python train.py --num_attention_heads=2 --head_dim=32 --norm_eps=1e-06 --rope_fraction=0.5 --learning_rate=0.001 --schedule="cos" --dataset="wikipedia_en"
Each number is 128 + 32 x the weight over the matrix's rms, rounded and kept within 0 to 255. Layers, rows and columns count from 0. Numbers have three digits each.

# k: layer 2 attention key, 64x64, rms 0.175, rows 25-31, columns 0-63
# q: layer 2 attention query, 64x64, rms 0.176, rows 26-31, columns 0-63
# v: layer 2 attention value, 64x64, rms 0.159, rows 0-13, columns 0-63
# o: layer 2 attention output (transposed), 64x64, rms 0.155, rows 0-12, columns 0-63
k25:096161111184176137137135055135113144172152095149083107141101102155094150122132144091163077193119121138162190095125132122142185078142119100133105130146134154136103067137080107121124086126144127
q26:096120159130110126139165161174064100126148109106128100127172107121139160113109101117113121147121128152137209138170088138117183111142154138091131116092137178134142127083121108163140115145139119
k26:105123145118118135130138193071136095077079181135147132153099141141157104132152154108072122124135084102125114147101102122125150133152142194145159107100144155190156102127123128132124169127111094
q27:117108137099110120135102190114158132130132120132140151076104149124132137112117108169107143115120155109132165070144166139119128161123144138122131142139113135079121137108110117157118131152121132
k27:157147095066061144166082155174154058144082172107177085074146111042194098159060136137118146080136124078096111119133098124138042174107137140108126151117126133076160174111156138148132144177145088
q28:119163147112116141137066162113119101098150175119116196057153095115122101189132154129104132115162128170069115173113143061140156139143095134089092109139125109113181098046102081102115141131083181
k28:128112135124081134146099170114111145127096153163123135117092155146097137134106155188098151131115163173128167167128140103107103109117147158137097109130137132089095117079139153123100149151109185
q29:123089148120157099123123192130134109134130118162134156149138139131101166056115144138152164113126124147106146122168148119129125188121180092135083120122109223129121155157086175133141087079130167
k29:112122150129138115112168139161149080099140132144186106174121124112140129120109125156088120127131115132080105081143143145165062155091164142143113108093099157163170124140090188117089097080167131
q30:157123154113089106156105118115147112144090146122132140118140061135145082141148079150099129113124158117129201180126054139147152136132136086109152134113115131087132120129119156185111132141056103
k30:165127097105101142107094184112089128104108163129144121178102139136134098140128115143109148103121133136181186170151094123062144145106151127131188168095108143128130185103082141182124138191070103
q31:154104070153097094129190138172137168129152125114111134095109110136110113156102068132158130140145111078186160138166177130141075164109130097183174122147126079133103087059137123090110147134182114
k31:146141101049113132176173137113131120166131133141115159088121108098168103160127129092103114058126134105109118101125111176089096150175164095160155106117115137117115118160109147083088140138221152
v0:124079132169175138066103147154057142175085135144098151145110116153159102147129125109120123146139103086168095218180133114165162137116117133136144094157154183085090135109125125109111159156184145
o0:085031058160151093122077104091067099164130110090165159180167112163134110116118150119145134108141134081136178151107144101112130135180161149086091158126150071080083176116104099133127170164174109
v1:157146137118130168079103124104160113136144169158118152116110161095090137112181125145117123105088094130111194147126103138156189153147124152070163043146095124062221111160175088098121167172160122
o1:144178144174166181087141091138088120163112124137168113084088109195172136073173140122103113062108107107144158117081166109120136177134143142076094088173093068095136126139132122119145114088091125
v2:108106122130150173168132172162104130146079139129101162123112138140116167115102147123104095128095152172149125066139115108143219118132139118120160180203164138120119149173111088140124155103152075
o2:092101058137156157135058181140166099097124143148112109144143124191138088098102126144097124064098157175147084142079125111136154164050142150117141124120099152099161140066124157126129195119115144
v3:097118164111137172077112110134109128183162129122168118167142139079156173155134196132111174179138115115107110130127118124113100142149135127144103143093137112126136105062166116124093154158148069
o3:156136184144102138115128128100109130129076110124167154105095142137137126115133182069134085150139110135119150131138138129071035116170143124133095118146132115116132126146125181104147145107183139
v4:143162133139127160190190131107095073117086146148213111155113132140142112096073143079112154127114137154168085172131145093130160130151116163091168187146140147132111166143115081130106138137132138
o4:105161141091096133158086175171121064155092109136110111137139151207131131093078146082148140120155178155134068144128131079129113160158174127118154140155121145135148123128087169123109122082149140
v5:129131136081149096166159149143120134121062134167122137143118215137139112113209158146096167113110136138176121118094116106132131114092109160091154095144157147130096095152104139099080123079142082
o5:119113167098136097167148091123138041110113117138153123133153070185100117097142132114094110118081143129097091116140129140177099138151143162127144136168160091125133123103134193115119108119150119
v6:139130151163128178126135162135146133102115156083090095110113152157123193181076167135192120156148133118180143123142166136126169061129169078197089199138146117158118132138156160134117153118128096
o6:105048081159192136137122167128156105116155135100098112100134173113111086152123161202113146149166144159101139168134120170066165109123153089116106111162114148151144111133155143115194207122115170
v7:164131127120105113171147139144147124105170128161135135112158150133084144094136049127163119102162155131136123156110139096124161140186160162128184142158129111124114117153090165113130141130138153
o7:109144102105085110165138118161154123112163111108096091174189099179122140118159092131126138089103130183137085152114137130111152129156132100115191111077125123114131132107137069114128086124074145
v8:104128109129125132064138149117139165127118123170088052099102122129124117106156065111124119118136138130095126109123112184189144164127050090093106137131141041087134144137141061139119100112118092
o8:122108089170125141092133126170189141124162171138156158155092122085148108146085083106134141103132150084116109074071145153097105154079095133106087128091112080051082149078066120084125096122128077
v9:080116109152135136111121129154092109110119084118110068121116174157097137149128119179116119155153163102129115105192150071154183141142190133175109118133149130134181146123081122102162109085115126
o9:119089096143061070141124145076142157148108145054151103162140169090189152151126112144119119117128145133076109179147125172100163134058146163074139154127157136104179128107092063165119159139105123
v10:108126134125170120115139154166141117135136154114160139176084099181079114147070136089137158142125115134132158081099180119145134129140090120117152102145156131165102110146094069122126161124147050
o10:129077079139120114154130134178129096122107084129128158132126109116102130142101105152147122053150134175120089165142119105150086143157052148103114134165157118135152161102152156178136119109108141
v11:160150123090148086110148155124139147101130138135120163160113171124101119131121135162078141105154111115084100094096127157150149115131112146101175108125118108135125129103058127126110098070168141
o11:158116127085079111138154136124149099096144164128144143132114080156135125124129157147110102086127109118143109135144140150164131121136090157145163087121179119106086137065117140146099065102111143
v12:133076122132093140183152151077139126123068089089198137121110159153135117129126097151089081103101133161158142106176138119140160154150137123120142124137117140141134153124095055116143094094092199
o12:137156103090147142110074180116145091171148160093099104142135117120143168158071095145162142106056126120144087128154099141166170103084130162134185178161115154106186147110109092163093116113081086
v13:143140154085148169130121129099074122111045158136151132211120137146142169099079175109114147097104130144116139123127160108139128142154140123153156115148135193131114159115115132082111116119162129